python train.py --norm_place="pre" --qk_norm=true --attn_scale=0.251 --parallel_block=false --init_std_qkv=0.0688 --init_std_down=0.0 --optimizer="muon_variant" --warmup_steps=53 --schedule="wsd" --decay_fraction=0.78 --decay_shape="linear" --final_lr_fraction=0.0 --batch_tokens=32768 --train_tokens=113600000 --max_steps=3467
Each number is 500 + 50 x the weight over its row's rms, rounded and kept within 0 to 999. Layers, rows and columns count from 0. Numbers have three digits each. The size before them is the row's rms in percent of the matrix's.

# gate: layer 5 MLP gate, 256x96, rms 0.234, rows 86-171, columns 48-95
# up: layer 5 MLP up, 256x96, rms 0.25, rows 86-171, columns 48-95
# down: layer 5 MLP down (transposed), 256x96, rms 0.257, rows 86-170, columns 48-95
gate86 101:562463435540508406547487572538486469531529524469611529413565508531488477527524543412466459391370492538499514410511486414437468621473468521492496
up86 101:511528479530481458511537544479525580559488614433545535423475546484524478515536623494437528501486441480604498495469563497426401472569505487526599
down86 099:426513535531469517479508539527532529509428521542519527521421572461549499466561537535442470573536453565510502479490515447491507436582504408527483
gate87 103:486460525600484567522495492493524448474548546536477533505411461436502495491527520554449562433527537639570468484532444542469493398547512522478473
up87 101:493529583496520616566521560504508566436476395573483507411484493450465543572577541465531525457546440512506552530442490544553510504499449533544488
down87 104:452495556549508536509508501390460544558542430564413476435529449465486471403571468485516500483496489563547414553496480411634411526546490475521498
gate88 100:581614474452421480466547533576492524468502415489487508473504525496408540500593483483486608569523427510543489451518495506494561516437448440497471
up88 108:510482509502562425501461439484463514565508580527501447499449438449562446533629546461464481528584573482394490504542533534545490444473455513516567
down88 104:502486489526518597440497473421555439452488521455457438535484415460454575526520521454469538555586490588529619485468417529461563444497477434450550
gate89 100:473537402527494437485573494510492495567388478510521485437517480550540499427419488530462545527609506470578507530507421407536493511497493534466482
up89 106:533568476495486474407512539517525549512543522439570550374612514480399478503480581475350539512504461536479496500493485552520484460471493519451527
down89 103:419486442515560481511461578558479504434464509500517581472520500553553491554463562507517612507559522438520461518455483470503410504558423515542533
gate90 095:462456497487534486502538533437537481572654456453548490429519455391475469491513553588474451548444514498515448508510482533520508564426399540454483
up90 098:402516556467487477587513507500506475489449527486531447504536441422537548567454497517523492498450550535604455466507486468528450390543555579462546
down90 103:438470620485426523473544558391531523484481516523550448477455503442477470518423509576585549445502573500483470415466488446462492549485580552485539
gate91 106:583413509474499525458537525484456539506562491524519448583488467460512476473545485578574434415538550560526567533566494572416567568472476571577440
up91 107:538484564479518410472495431531475405384556525516433504532538494420533551472427522483497513548499442564553483502451503492558375458500488553441496
down91 114:483463511494476508473471517440477516457505618389591539451496516463453592536490484530513609530444461517411493457565605529516391549449472413434513
gate92 093:526435452588540402502518489479479480488483499523433462535523536476395545413491458507510571455507547474512421541505512471505527527531443426555648
up92 100:443478487449518520511529473521454407506502530538435546444547522529335561492464484470501558422401495489491528444493523465512536507455471388587570
down92 097:484494451499546508413484574539532553548553513473503479480509608444598473571565474490484574556513509465505504469422493504538468492428453543454396
gate93 101:522475520563515464509487532486509430383510501493427443415501462523525495485541521522478572453469435514461517542584400551532411451454446505488401
up93 102:418561473396497438528433453555459575569465466544560400514470487518538519601519474514592484513461410445506504460516452403506518590565546527511421
down93 101:397504491525492469552367416530447536461508465559496488491546552471515469593513466488629577500497445560543551427531550508410549547593478465518597
gate94 095:532560559502482502520570354490504477467551509475498485480438483484483463535415596585518509573480486578496486512429474589605508483445470506452620
up94 095:523465521447501541432436571448546472508517580504515400482424571440505563592542429559544416484485462429392436525462471462493500595622502435537476
down94 094:430522442587499501504572469572516563488551491531558451554555533522505455489444516532494561580531426560576474529519532480476466444558416481530512
gate95 095:541456446451480553428538493505517530542558465416614438401489497411540497510528529490465522559496494547462450453543482525530614478445421518481463
up95 095:465576539521474467645393491513518510485487443468458492506460569585423532374486514494464478401508542496555501433486485440421520526506585461424475
down95 094:408532522471442589484476404424383570466557536490444538558428508540488525565465598575503505609531509520506496505473528490483517477405560517491388
gate96 103:440441411540528515498446539498521532497489550504522517460558498538512477482572507514511565558483521459503528566506519423479421520570434477567467
up96 098:364525476515541507478512565553513427463402501399508441466579475454535525427522478460414456528549517546527531535457499428490498549566372519523477
down96 102:601430528451480445456536540466502476476512552527503547560504558478448474591442490530490468450508471533492474419510566572533501435461534430456560
gate97 101:471420435543556545530488569591517482474477439533425513505499465458414540580485374565428451528592454471492530584394442455561507564560467497488548
up97 103:481524523499566517402522464454460519529454562499503438532428574558451399497544565421546484477479542592551490475599417577552576514530505536481434
down97 102:509423475622496453570467452498577504463560465500471508449578558517512593428517444457524568573535423543479401511464523444497488538632469463555547
gate98 102:462491468459431572449508459454558515529646546481476533541511535432578407434564520497566500469511487518505472445476462559513504493414525450505484
up98 100:506538591525451495461577413648462541581468513529515525461461461527493559474478504511490493500514609535518541468607468475444504421545513446575470
down98 103:406465519500539469613482540516510461527624511495495529556551473474539680511549480472480482562428536486467524462562493420463539544523518538559496
gate99 106:524408516522450519451560530517440516529547483515549448579423522429537411480482467502460494415468464531471537386493443463409472513490527608513483
up99 102:487539456467432470522488470503450489538555527678413449478515469573446534515535506485417500515462465391516578567460527507499548575572461519469492
down99 107:479522473460498399526379498482472461488588561529456503486482463566493466518513506462534502560540535477519559549442482453536474548506412499461423
gate100 114:435460436474557516581485421364538420526491523488468603405445454468501497416546447469519510397552465581603488539457559473451542466437517466490491
up100 105:604556511575371463580551497477597487524539368547468532591614523597462487465564533516474509477503482454566526561474466446572427475507561553563521
down100 105:601602517474447470614517552541532513448520543443425573517466503514474431591553566526483492573479507444552518427575461490610481503445504511493557
gate101 088:491475459440481509411456519521454440565505358549478418511461512556566561430522594508498470511498447544456544584456491471536486506470422443542487
up101 074:431518483482475498485393486423490525454594437551545559472439505553521475553342509524547556444482581454539510512465526478479563442557585541546464
down101 086:473535538546514595581529513506527542517542461539396497533525494491538541523573412593535630439448547506525587458499594521425450527591582503512569
gate102 087:485522541498443453458525529473472453543563377493409437462478564489547509481439438553554433494517485548475521549477574434489543478568517547573535
up102 102:474518505529437504510494419483504541392409592568453507451621475519474446517538583459444519533529499421517486483510477549521400501398469559482480
down102 102:506531589517568503490548570444471423486477496525612519446468460564440456562486512531514582487455566453508497519477571548526592449542513511551440
gate103 103:536526519556453492410573502454517491445473427519526551417439595515495501440534424539535467491492456515539601555504478556453491519468511481478503
up103 097:485478470444501515467515435536523445477571556497512513602460442461465506560492522538476533541407459488493506436552439472455504535513467543412508
down103 093:529488608520463466495502470464525462492553555508525549542458622498564453533572509483630493446538465482473560567499514450522460543528475430542580
gate104 094:514500512397461453439494480524390503538510511442475456530474397514568463448511515527504503458532333540514513579497459580446443584588499474442555
up104 093:526456555525538549484474461424553535460579459525475526531516400496490546474495534496462509475509413416496511386434491500469572467516557449564441
down104 099:504553446549504427554561449501477577519502467592459481490604514512534496505556464443611460594554559441452502403478437402516485495564522554500504
gate105 109:461516390527461506495463483468457496522576529436540469480540529520442464488611453579409430460494557481532521582485513470482540591502480512461529
up105 109:514508481524446565579513604490442539459501522507528508498556510498541465519563456486469467498532448470472528484443585430501545577527535504493499
down105 110:459474478549501484544539461565490529457467492426527537570616458485532501435569489470473498438573577494516573592391494472507510435452499492520509
gate106 093:554579492479497481513363555489501518549477481514612493522500510491500436562491562534472519607450419493494480535454477554469440499523501500491449
up106 080:489442565442434585564525596493522497568565499463427520412479398549475500480550499430532469497497533570494542510451491499531412493484513461529551
down106 091:433389519504563474557545479455492472495482552465546447524427479458532574526567419559430590517467552490488440480567530565481572546545456545513500
gate107 100:509533481502586536574570479424494403529513536546519392541538411544539493537486577523477544436525489511532518475612484546520544545498420479501491
up107 108:491530473523473431503481540551533540460508451571513496566442566511425575450484468550482454468525522495513449572312499510450452485503522515551439
down107 106:440499494526447521494478439529569471440525409484471493434500520483467457572543496543444540477578466542494427436476517481512497500518502443612571
gate108 103:511528518508566567485494450441464486417490565453501563479514429481535545439511452479531528381473472458455511539594434517528548490615475500598456
up108 088:484523544439471560528466413519564404564504495509521426480513539464493455514526480508598562471505499469548364523546530566529496444451552490402524
down108 095:488563480504471456647440496462595548491412498476574527469491510567540468496474575523442580465519408585464446480444517421525517544515512603475560
gate109 101:509476469445559433532509551439417506517531525523483460525451420448556456573555531420413464476493532523429491459464400549484499482565548501491446
up109 103:558565417517476475415507419465522501429494456483425487511471550548615518434457573526388584548499491526493486484506497505510535424579499585421537
down109 100:463534506526463538453529441582486426527446602528460576538535487522459512552497461521451536515585502472477525501406440472466530460447463451539497
gate110 094:517512496618525463589548554410463511477571523545464498526589522538496508515523563527483518545458451538492523479441418564523528474477501419586501
up110 109:527546483529527442455522539478581465525480456472452467479481436447536433556447499493516483482519552547551447473432542470478410468562518624391505
down110 103:473406510490558484515484474502494476508501469465540496505582515492533539561496568430554456549520516475510435375571543396519560435514517498501503
gate111 106:443455478557472437445518539530503472533404449361452543498481467388546426539543551563350540444467496542551555461504482516589522476495477482571497
up111 097:519510481468580473491586488449514553445451484510540501529462474432546447399524491497561415452584510528453463511460433557406466458458454420500440
down111 095:473564514462428478530546428466420470465503499530524496488536574574551419550507469524449411497519548498519440454461473471495427485462523514574382
gate112 098:602556558429499442520480494489512540473516466458504554503425565518456549500531492553437566526513451463450415438561539486454613517565481419484457
up112 094:472519467452472573450504524586466528454415408545467461554494538444550505464518522445515466507488544534450573531499382477531486456412542515380480
down112 099:394467524434515490460596504467479529517503416470526475558460542428457533537527561451485485476472515507483427378514549504442483372497560523479523
gate113 098:474467485481472454525648533480479491445419489466444410551413510564543538546460457464454506459495510469544526411390528530545494509584483419497480
up113 097:452437545516505469555548532532649504541507546443504519516578432385514554595522564421515536610431483484438497472501462499527418481451537463496555
down113 100:532458524558495496495555416501473435534494480536498397563417535583532526579492478464435460521495484522577470490425603496481524533645484416508508
gate114 107:494546428496495522495546514498458504525543446512502429515455612508558468504452426539462475520473487455477516451520453494544581503534563529559459
up114 107:455585513437431494433448454494520504530533536439551485423520470504530491467423479607415502470607530403504535488448396588513492510585562600509517
down114 096:513503586439523538506498482506512567457526494489477569502410579430479525565466480515552506497519489524561535468578422515512556574515548501573472
gate115 101:466465470553524535514510502499511456461548461523532441480371433535455479396504523485467475566498546526571587504561571461424423560448577509545333
up115 106:495496580594543488434513578519457518463496498503453449500469386496480446493582431512465512579518503425574523514504509501476569537531522475533523
down115 105:415510495484537454484532448396492471506511469583488464539390454610437548468523516503417496495529559506546522517507507517414451481491549476381494
gate116 097:529395367506513419453502442437546525454567560452452489507458530477520557557472429514571497528483480400538502529468505566522535503522409497481469
up116 090:420441427481460490537497495478527588614584499460472427423578571575570540444515487537506530494490414475529526543477448572563479485508426520507455
down116 093:599498496507505485433460430562526402504392565403473432506483548620471488524520448460378413496508508445438544574507515520467481481585544481453500
gate117 069:455469424463452554514529580572470602632537485439563511553444441509502581451514490393418611473520527544515515543523468449531535477505524458494525
up117 089:489433488567575463504521481473585475489536505516570544451526567485553542488514395475519326530478504504549521543560556500469576451408517583496553
down117 108:486517498455519527522526478517501676548524506448458505509458473476482461539520542537466717498481529501567435493488477420514490491574553504511574
gate118 090:413467533505466552613449450507451441516405465502526409547402468530512543577491495508429492499529511472479541499445513436508639431514453452484524
up118 097:499505524532513423600536472422572427460506537567456456512484493448561456526505415502540545481522514467388519452441502483495581486458484531482597
down118 103:552471510423477441458456495571472527529462461467512548454532499472504409388508533461523498586522521482569526542535517430469362601548457478505461
gate119 107:583525447596510511507501491530472499513517536494497593450499482494514487585484591473497484426439518518501425347566547556426529466497479522515496
up119 099:535559461557441564501503450539493563481550429456571457492513514436448504493351500526610463455506491523522601475594547505567511502430445444467461
down119 104:542467552469530445494543482513400569491557366580534404502545518470568438519571496406433619535532504463488597561419566485563528484557504486464530
gate120 099:502516457468492462488501525499465469452472502427547495568504433539526474557560513501500484439458528566563490527583416562490521470559466390538436
up120 097:469473481542471493468500554384535524575550464490489481409431545434499560378406499497444459513559418490432434451537488486520497589513416565495521
down120 104:404527474536556529461513459465501520551528494559463455423406482441545474518434486429545512568525481609516426426514523519586488489498555409542470
gate121 100:579575497548440543465506495497460448465378499464531488506448449429528558632453535512470435547503490496588423443485421461575538498557531463553503
up121 100:503519510428531574488471530422517433511451553548533509461540583500543473536472414494508484475552410456432490534494525429495417521459494459470410
down121 103:457495579558457442504439394470526457501600537547476480593513526479472438483555450458523483518521499547532544528560598495565535412460479575423472
gate122 108:432473551521443449448396476556446535515455469419454493527500500513454495542528505527586542464544513574503528492538484501439571461514511407458397
up122 107:495409494491490458383471473513498550392534488547519506488469446481403539449557487478470571568574475438508490500440443510453486428503424526562538
down122 103:508520559450567394499475528569567522571547561541392441542479469505442484538497495547532358570510502469516533500487486496463473568483522548481599
gate123 104:503480493561461471468526558564457497466570496458461583462521446559441525376453537503525507476576513579479491612561512539520483445491427397560512
up123 105:509518460522496420533492512475601494590436448491604563530491524474516466578552483469541449470587563519557456529474482415491482448530437631446468
down123 109:545512546620561451572399551435518508525494452523527557538470617530561449583671413504509563535497532524548610556507530522470449490493448508453503
gate124 099:593475452451512517425504429520532527554539509448483561495446515569454476470511466550586532494517568504576538443477506477461511391482568394557512
up124 102:558427469530466478440467567576463459535441559470564527550418495466470479506521572523459498450524458483467517454484513529606416468525567377513487
down124 104:574517535437494336518458498507449462553510458544523537524471456553579426500534556625448577577511569466515468450477503483440454453441468462444484
gate125 101:469494557486487568532465576465436547499499509523532442382439496505535557481530463500520509471575526539539474516449545556557507492540472404471618
up125 102:577527517466430538433410401565503463491440622544539516511512573595478566431516466457532435446523490519502468461480481474475590448492497524439488
down125 101:409454474484476561522421532533475633475482503518451466456485408539434531540522520430496535502532567401531442490378553480459463464451395458568609
gate126 105:460493493550526507579528496497505513494469504469482459450478510454533478480573600543455479560476504494492515495570507598567482661472479485561475
up126 096:419469500567516430549516582512546457482520570482505447561417528482540493472475579544418517519488424532487508497550514494564484561489470488420484
down126 095:442459516565499582534526441434425482523452544494507402548488557461455529587487471467542536506509476544495520528475532403574518469554478421519453
gate127 091:471438550486530422602530584470438432500550492502467467426414510503456565444435466484478615587582510512382469511556447522419487529489519602479462
up127 101:443530409457577588489503455515542571553571478518459539531537474414399594479511473477550431467568593401529552425565526515581479439534547483543514
down127 103:577597549503455456563452502618336459563507542441529453540573507562569444530492517485495485569511552472496449515515445577556477504558518544480547
gate128 100:477481486577482429471527472440482455578524506529486536457582428457567536492427470495513489537409614461551479559468595505497494502536599479532479
up128 091:429497457491439418498464511440477548450584479513518399559355502466461484574448493472525448448455528507460567451442514543455467506530464496616453
down128 093:502551470519511536537509472433540587464421459487528527570467431414436399488461538505514505509500447493475500514515408496456505517474532657474466
gate129 095:529387474558518529427584465478556507484469481520437576517482562494402563544512513450517453410455545477446405532492517613467441526545543480504474
up129 101:534473475617556530488386462527429564505505564490487494469511477446469557487493450445575549565523412518515513510542515425485573506479524489548420
down129 100:543505539545426431502517519518564510475520580518447435475499523513472598480501539500414534524463500480445525554528450576500528554489397500490513
gate130 104:551437463522505489457522440465491500518594487438464478505386608540505477488517457500474501576546464563512496467484490543555501484592504460541449
up130 106:472477496543503483568416424514449485485468493505542537414518451396550539483556489506492421520432481406466389414413436456506489530435613481559497
down130 106:507484447458483539510518488602458493449605601474431492516449464459406427522575611611500498527486531531504453432534459466564498579494551428499492
gate131 099:485492437481502486440576529450504563517551586556426388459495508519416417537527594565441485489444530523512519417644563441500521507550461482469548
up131 092:430459460559523500564536493472521563535541458519533518434467623405437557422501475500452450523523481496531437457431461514502522493445491483576535
down131 096:480527518564479410559483528537504387416460519585486549495453467494593573519436442346562523394599477544497464584402537467408477472454552552499434
gate132 100:452521498473440449468405509575569518429493550417512484526383535482437527515462539521476504456569519495457472469395478412514493550437526500480561
up132 094:545462489518522545461518447574589450523591458590540532404501464498493539574456513576517417444583534483475481513507466456495409547537447626500494
down132 104:578437469533489488414412532508473462537512573453528406380522501526571479536468552471489495573400409493473481523441429578584514498499457364533508
gate133 102:453455583407483573489513553558484652568463519469415489456511523524487482475469562505496402520491458468483545529404474472433409535465551506481471
up133 092:561438452551506434621477497547478395559591485585578465531563526460486520469541456505498586491493517448554458556550520477573492442534426514515515
down133 103:512533519429472472428490571516521666519461560446453532435565546553493475525452577511451427583541495461518503493414515469531412534440481516465448
gate134 105:482539557507490551514525513453472433503507471482602436544437527570442472462456550418436509547427538511540454463546501553499520491434539539475448
up134 100:480439464428507341554519547503507477603549499555485606489439588506505494569461552485560509513478522497528586425491510480555481435510505506422524
down134 097:587503551508518491443489527478588407528466434582490510569436523518530435487436434482629558458452485517504455478454509493484476444504571521484485
gate135 102:582534439596542664479507564405445457462468478468499394466467488444537495525465484473444508561557418536489446432430472413583479484425526532444485
up135 104:569531478440486562416415557498524520571492543453451447454524451438467576461499555417464578452590490499586476501459528501565430549493564593437551
down135 107:503588458549459512502417446509500434510535519512455469485546492518514471498532524433602495534453435604458459475466489386542475510496398633512529
gate136 092:522427568534519474557488397498421512547479510499443558506442548463480531503488483450495527476388511475565478432394577382462541501494545537544465
up136 088:486492560454459437434459430483468541561508478567544449518516558517509550495533485547470439499518588470500523537529422512537398512523405519561554
down136 086:564560537538522436483568465473531456448498521537523507449492452444549533567509571552536601436466447490440482414550588591567490534531512517504588
gate137 097:584666570485572427539477501461460518569513496429511456507615527502503508506483508415543503432515577470503507550540489435460585510527566535505605
up137 090:350475570451434517499508513595553474502502440439491616444383505494440504512570434620474500444483513506482472529450536527511541450461483418445509
down137 089:577546564498524445546456513502441585520520469490484492471540518511473461450488621530507578518497462498521538502482429459528416526515464611460561
gate138 101:523431539440456457582433457434505469475484621525482406492557467487475555588484540591479517517499495520491503545469477400519426478523472568511503
up138 101:533485421432458480509519431439553471473376505438508407435503564503473544460450514459396552513508441601476536477579450462487601451509566595584459
down138 102:474501538537468462427471543572480409549474438482494506478574481474456425497480531596455432445469450432494481588524536477564439428482479456465578
gate139 098:532506522434508434476556512571505513421485484583500514436458513467541466529510412561387538593473401458430465482468544518415373449497597455461576
up139 098:513587567431432433587523483423504523437513615495511521499514437480478464427517500560429586547557530534507465467409464493455571460497572472601482
down139 102:435539467514500502521573538444513521402465533491490567516517504473493476533463418538542385569530524578581419448497569511481566507489487515463415
gate140 098:419520542469425489468494488463522511430446605490518422485542551501496515539490510588506532501626574539504529548531485557587579525497533504399466
up140 093:496425504555510466502557487416566532559551499447402301588521452500537438502538484453483509463509518488440485431527523508570453541499502578441516
down140 094:531465358471472500495455438577481717507472473505463437509528486510456477562615521488482476446509453485562599527552463486500433464561491461500515
gate141 103:538520500527429504347611495586563484434557480399481508462467493442478513571494520530535473450591448497504498407521453534515524490521481532469479
up141 102:493469451422529524496413485466518465502620459544480418529441507574514535463464601419521505583496554473604455514552481519471549465494423561504551
down141 099:374546567534503439512478475540542475462573556468520545482532512521442512546547518475537545476533566510451504435479429464557524508486502579507547
gate142 108:476453626516526486547480498450572365533562470569535531425411506553506495392450436446516511504486570482483559494499504585538436515456497552544538
up142 102:455421542533472488546461529489476430539591524543536562405538532462522530492500446500575519533536463504572563503570476473494456425427403457403345
down142 100:563561462479463432467462467515567516503526508548517498530488541442472478574506393506398374491472496573496439540497423497517456498469492432423470
gate143 096:512509514519471534534518482494429470545467492547516461469492513514497533484549568617444574517458554490591588433526518444433528506512423531536500
up143 104:490480495483512442498546546464471529526509454537450458476490488480498487483506538533558482521434496405498502489312498578444402553498621455544429
down143 105:530532583548549495487519385542526491587476472480564508439473545502539534550537569528564533503522469548539592500535496483430431592528493492569554
gate144 088:465532459442518472461546570512444475564553475559398560490373522560450532578403559544494455511476556525566515538502582503485558540501510536451525
up144 092:555542379518456589475505510506546486535475557528424526590502504534478541534433500501570511613507527529537474580553493517454581490384619452473515
down144 093:581604502449564479537554634539517428394601529525462474511494534521509453426529508553375563516562512488519501519433524486521598493499520487471514
gate145 089:512510490498556430530491528497561476512564464535582414459409440443512495518611505526547457557491477477496494536475558484495461522630455384476483
up145 092:520439501455493427465518527503425382451521375610477430422475498475498502410467554480547492453512489520443535519494521454440489469501453473494487
down145 094:569536455506489537540520527542562475515594444558471553524465524395530437533500538482463467537475509469487483472387521476558464477404467553476517
gate146 097:501507593503438431475415664574412432477586513490568564450481554515541452532520479532628474475537564502564487540491528516513504495410448511556506
up146 095:492474444551537501465573416463595591483519543482520418583564444517488581433462506461491507514445493523520539492440538604549508488482514437499528
down146 091:495480498441585556502542542566474415537467484481494482422466479576511598428471512558484545531577461468499583342536486539577391584427556517465489
gate147 101:562511484531545449542558572484505563531474496436532505510464458445532508409515566511471493522480440544385455417528521561433552448566497505503520
up147 096:577549530453519507557406480462462508490516467448447565543581468559502428361496443483533552493521504605494513514525477547475465454524470619547488
down147 096:531498489526503505437391503430572623597536510457583529533455484454468544462560519563460464456493520475449463447492479571509483551445488537458470
gate148 103:540463549534457538556514544540578480542550426501459504527563441526498480529520498524458492496585572556457489555504445505507461567550500475536610
up148 110:485512429566503514444517655536407487548386556447453527574435447523519631496472448499404443535522482535419560519499547532569481490431510435441465
down148 105:493498557433494506478403575576600542518487463536530475501522402503558559504541460480417583554530494519429481634465480495565465478542396493512572
gate149 096:543524543501461484538418420474526513393423511568466465467487524552433516458530548460543487514544342462531417493583492510519564559459471463522573
up149 097:506390437575526586519510530521467508513507397506470507477508446502515446526470429451459420540477523470496537553521491574452481439501553620413479
down149 098:501564484431492490560576564510356431436478524471430434559473474581473506565439516571514388459473567594470517430542459487456505455539501464594492
gate150 104:485438492553535498435495409528427527439550531509467600374581471456592498481557465499437466475537570548453583458607547524580517553554492539500548
up150 112:512460588515538374523496559491432470564510486543455578527529542544585579523558536527499484461542501507494491546579471441508456541388472542471451
down150 110:478597561485560517493515437394550486541547453490636406568465470466540563554532470536443456454496510557512552507478564531554522534534525565546598
gate151 096:507500495571450610397460470544513520464517531566473532489456520510530571437507584455493503505490476530393456484462502442555497539442507522423477
up151 097:552463448439536418533558528429581603518498531498476526458472486439482536447544560452414485569595416476501555502562471430492463549544487557523537
down151 103:584500390493459503523452502423431567585515515498511546563437531519501511574588532480420556517505472443506540406537465531539454513435520419464433
gate152 094:490460451428535557544495487460543506544441477468442602524464470574575486545521444609393576618478483473488442461496598425489474495509497458450466
up152 108:449450523446499527477509555480530473543546471508468558549500414524509449550498530506436557613489498626406556502504537492470478515446543550420418
down152 106:531492468548571545503472474471523473454401457449468472552399530536575494569445503526533488536425489473462444486402565488445479464545413413457517
gate153 107:492562464495432556475563516490417492515525507515491392479468431469516457596461489594457514425497594553476499481520510495533609527506391505462590
up153 101:504533452519439552498517571485437522530473401543522356522487486519449479557528477520476495472474549486529478584503488540528517529529453522480521
down153 097:501514428513414554502519522498455605563455526499475468495544441486498412461584472576489447535425536477404555631562424541508449500477417484532625
gate154 116:547532447529493506515455463364470460561537542412540541469554537463427542427495574365498476427514492420481468528438406524504499567493462493557516
up154 118:502479506490456448427564383457474445496508580519578526522480443446401535492477475515429575517492513542387452487466408480499443524415546470443523
down154 113:566504513527558535478546442386561540523507579506508505503494541485486470523513527442490596520473507530416503532489430362504490484506482523446452
gate155 099:567401424466518522543536547528512536525601495475507476436475462432454511607466558529481483382499428472436501418485512523460481520543525425557525
up155 102:439486509463532542433470516617494514442449567489583504467476635538522422530559543529490560537530487574500548547469501508465521404453464575471522
down155 102:449524439468555495503504434488566571482495447480437488543533529483468533407564499536503534530534538485431491458543572435497555539504560485592616
gate156 110:516468452532465609540500470522545563464536503489396491439371502486424495446505633527556419545476575479445538452442422435477432573440546572447588
up156 114:656530565469548425481563480481535472526540434443507469559599509477615538512545422509429518551545460474487509552502453526527483500567521509534478
down156 111:439536557495441528494528522485469508539514611532541477514522440469502534536582482499548613520524440558466509546432625514479456531480481410482541
gate157 089:523550521533577436602530463485456360501528470502501493490426498506616477528480532500489452407455511517396415498530536364486475538463575498500477
up157 091:472484540472471467401482568591513590507495513536566530445448546583513568571578432580501534480493518430540579563461571494510486488520449392536509
down157 097:472425548479435490329548458460505475429422544393591455563571563509404531532535497550526562464500454542512492546437495586496489608514468537536535
gate158 102:436520455497512487547537517430498488476587552435493484452471496525554421488549453450508562418498449500440549516392551549418501502543473475520588
up158 102:524530472533537487485572429533478526557600398577513530464549440525567486490451517570485591459480526574388485492469451455539517368455530532574506
down158 100:549546435607616519534523440527513490595493587593516551526521564529469527465593619504603599552488542521487498540495532600442498518478534558523409
gate159 101:467470456485441641528610461572527465544626416442514483605480491496518473480495459487454488571514611491515444407550461528490561495449522552426466
up159 097:458494527526470522477508475481485547512571471545505468493466572531551521449458466534442430548445479529490518480486414509501510433435562591513595
down159 100:471433577386557555557558555533553520520532580483532471527400536483481546505563506482558530495469553498482421413545447556477581485424486447414499
gate160 103:469519535505512481478540459601476487464512478499404461539547374430418548571635469439494506506478443507459563549469531535506484431483494503529434
up160 108:424497631506589437539532529514571496544520408537487529613424370526457499484465480378577495438518441468484512558436521473555462514550466481466474
down160 101:503605526455468607460448498576609524443518421499512427466394516512446512520463451494480501456498550488485461491485528507550496463458512432547443
gate161 101:518566537578455498527524479554340542478540575440500500459377472511477504594484527355540423436573460532522457401422473542507507476555381492504520
up161 098:496568539520508554518588473518480495456454462482491506457518470549531521521499536435607492536507519423515446461476426487615450541614452447479500
down161 099:533463563535541547458504454460500593447499573545590467456457405363456525447474421417468523543486450432489520510459483482521580503493406550507488
gate162 108:419475515464387501563542419462549514501520453456524537565446572575463568426466487615504417579413531436475448491479478471504472520496481430500566
up162 108:493521538516423598482537479499650527426571552406497501527626420439465508428581581517446558457509554482459413527474580573508443530593559486492509
down162 108:501434471431444458468494515468499501355531465508473438511451449524436456502465516557526409484466437443578504516476555482572454537507551571585525
gate163 103:483474606551486509567474478500518532518538515500479498535492575607508396557611461449520493556466490449514369464417427457442488534457522547556518
up163 108:539502546541427551487447440542457534565517426455493455444503475620513518426474505438536539546449419437507480509559429487421516448489524569466392
down163 109:427492517596491426554507615537491446460536439484449447500454538502549470476524391428527526519613507489395539561413488503464512505506531566565532
gate164 097:635422472505454509482571537549464589460480472512554504465455447445552521514590502473493432535496510536462489459582453543503524478475472522500532
up164 103:482445447452506486441615450593483533392370485609483459558485497548510610557564479538464544523543490483476516475560539522546483503514524533455502
down164 105:483524482480552354499644562498511575536526469438605519522504533546458458466501582519514519460481447540483570498394445592516445484481489525498548
gate165 104:549574529455569534518547574455606536511554503495481493514582539536530491530507525540518506508433444513527476499528548470420371458486606494444505
up165 104:479540529563521556466467459549504455503457531489574536487497510501446519512493425433496548494542513522546570572463504421505484477549448491509578
down165 105:632532504420420411505462564551489518450521496522615546461462548500527469477460525464462547426555584538570487472546428460510500507507446558561546
gate166 106:451489454489484426570433653484493527527493446496462457412440530494465495459552431570510523542531489532502522416498465536399451556470432542457528
up166 112:476513511480474529387568510510442448541470516515569453504419591494556546482532465489471450446468492535554533437465415508457372543516500561595483
down166 105:532477471554514530547489577418527582443455468529445451383496414475454510466479535500519458421472485516482566501548526457495524496475470552520602
gate167 106:482536599615488572595544457505547527461407469507527538505471525470476506557541478532475546512512495519514467531486464530464535497521450440489448
up167 093:530476500431552549488462483508530471456482421581642459554480528488464523436573494506578577459375506516579453423426622449508470528442461533491527
down167 103:417461482476486472571468440457466452491605481509461447489495464561608419501541544506483555451485510390481592551527464437558595444426597435452472
gate168 102:492481471400510566544479525485374516542459568553514409489533495532449520572441537523478496494533416497451460456538650594440573466569485484529521
up168 106:473521593445556517438526588540556485493523405551448570456586439378536473481542535462484505532524481478449407475497523388533413460490501422525581
down168 108:457508563507443488540452517460650446481473469478426541520526437467566541452523476464470516573563561483478478510577560497547592560459501456558567
gate169 098:528504517420486490525490519343435566555486482557555579607429525502426568520501541586471459462534454465551489460575486486502463548450485505453441
up169 092:495426506520537570413459500551521450507502486498511575493396537433499501460508454509421500471468511496478463459494489390548441538432498535419495
down169 089:543457500508516436491553539450621488548489525523479514438446478475530470509476527417532546472510511631506517475470494422572517591484568478435455
gate170 096:581471516480541503456525607454496496556493479492514444571385463519500563551512476535509495559497462481444511477433490395476544482467503578510607
up170 101:577434506543471477450508458516462563482461431485420459566491522391481504527545444531568565456515518577483474458537533472391483510433426479501589
down170 096:462598495414421514526587508448525491490489500516533549452500490570501492562483448538571552425495536427463531419412476524474570487484620561432545
gate171 088:474484503530446541515392553537482411535589428498547492466422519567549529487541505525428484466477575467407500577477534443473564539497505533532461
up171 091:542467563505493468528508475515461474452486511468472566541544472436519441468389497501445440472438456536452481504433474469473545472411479483476600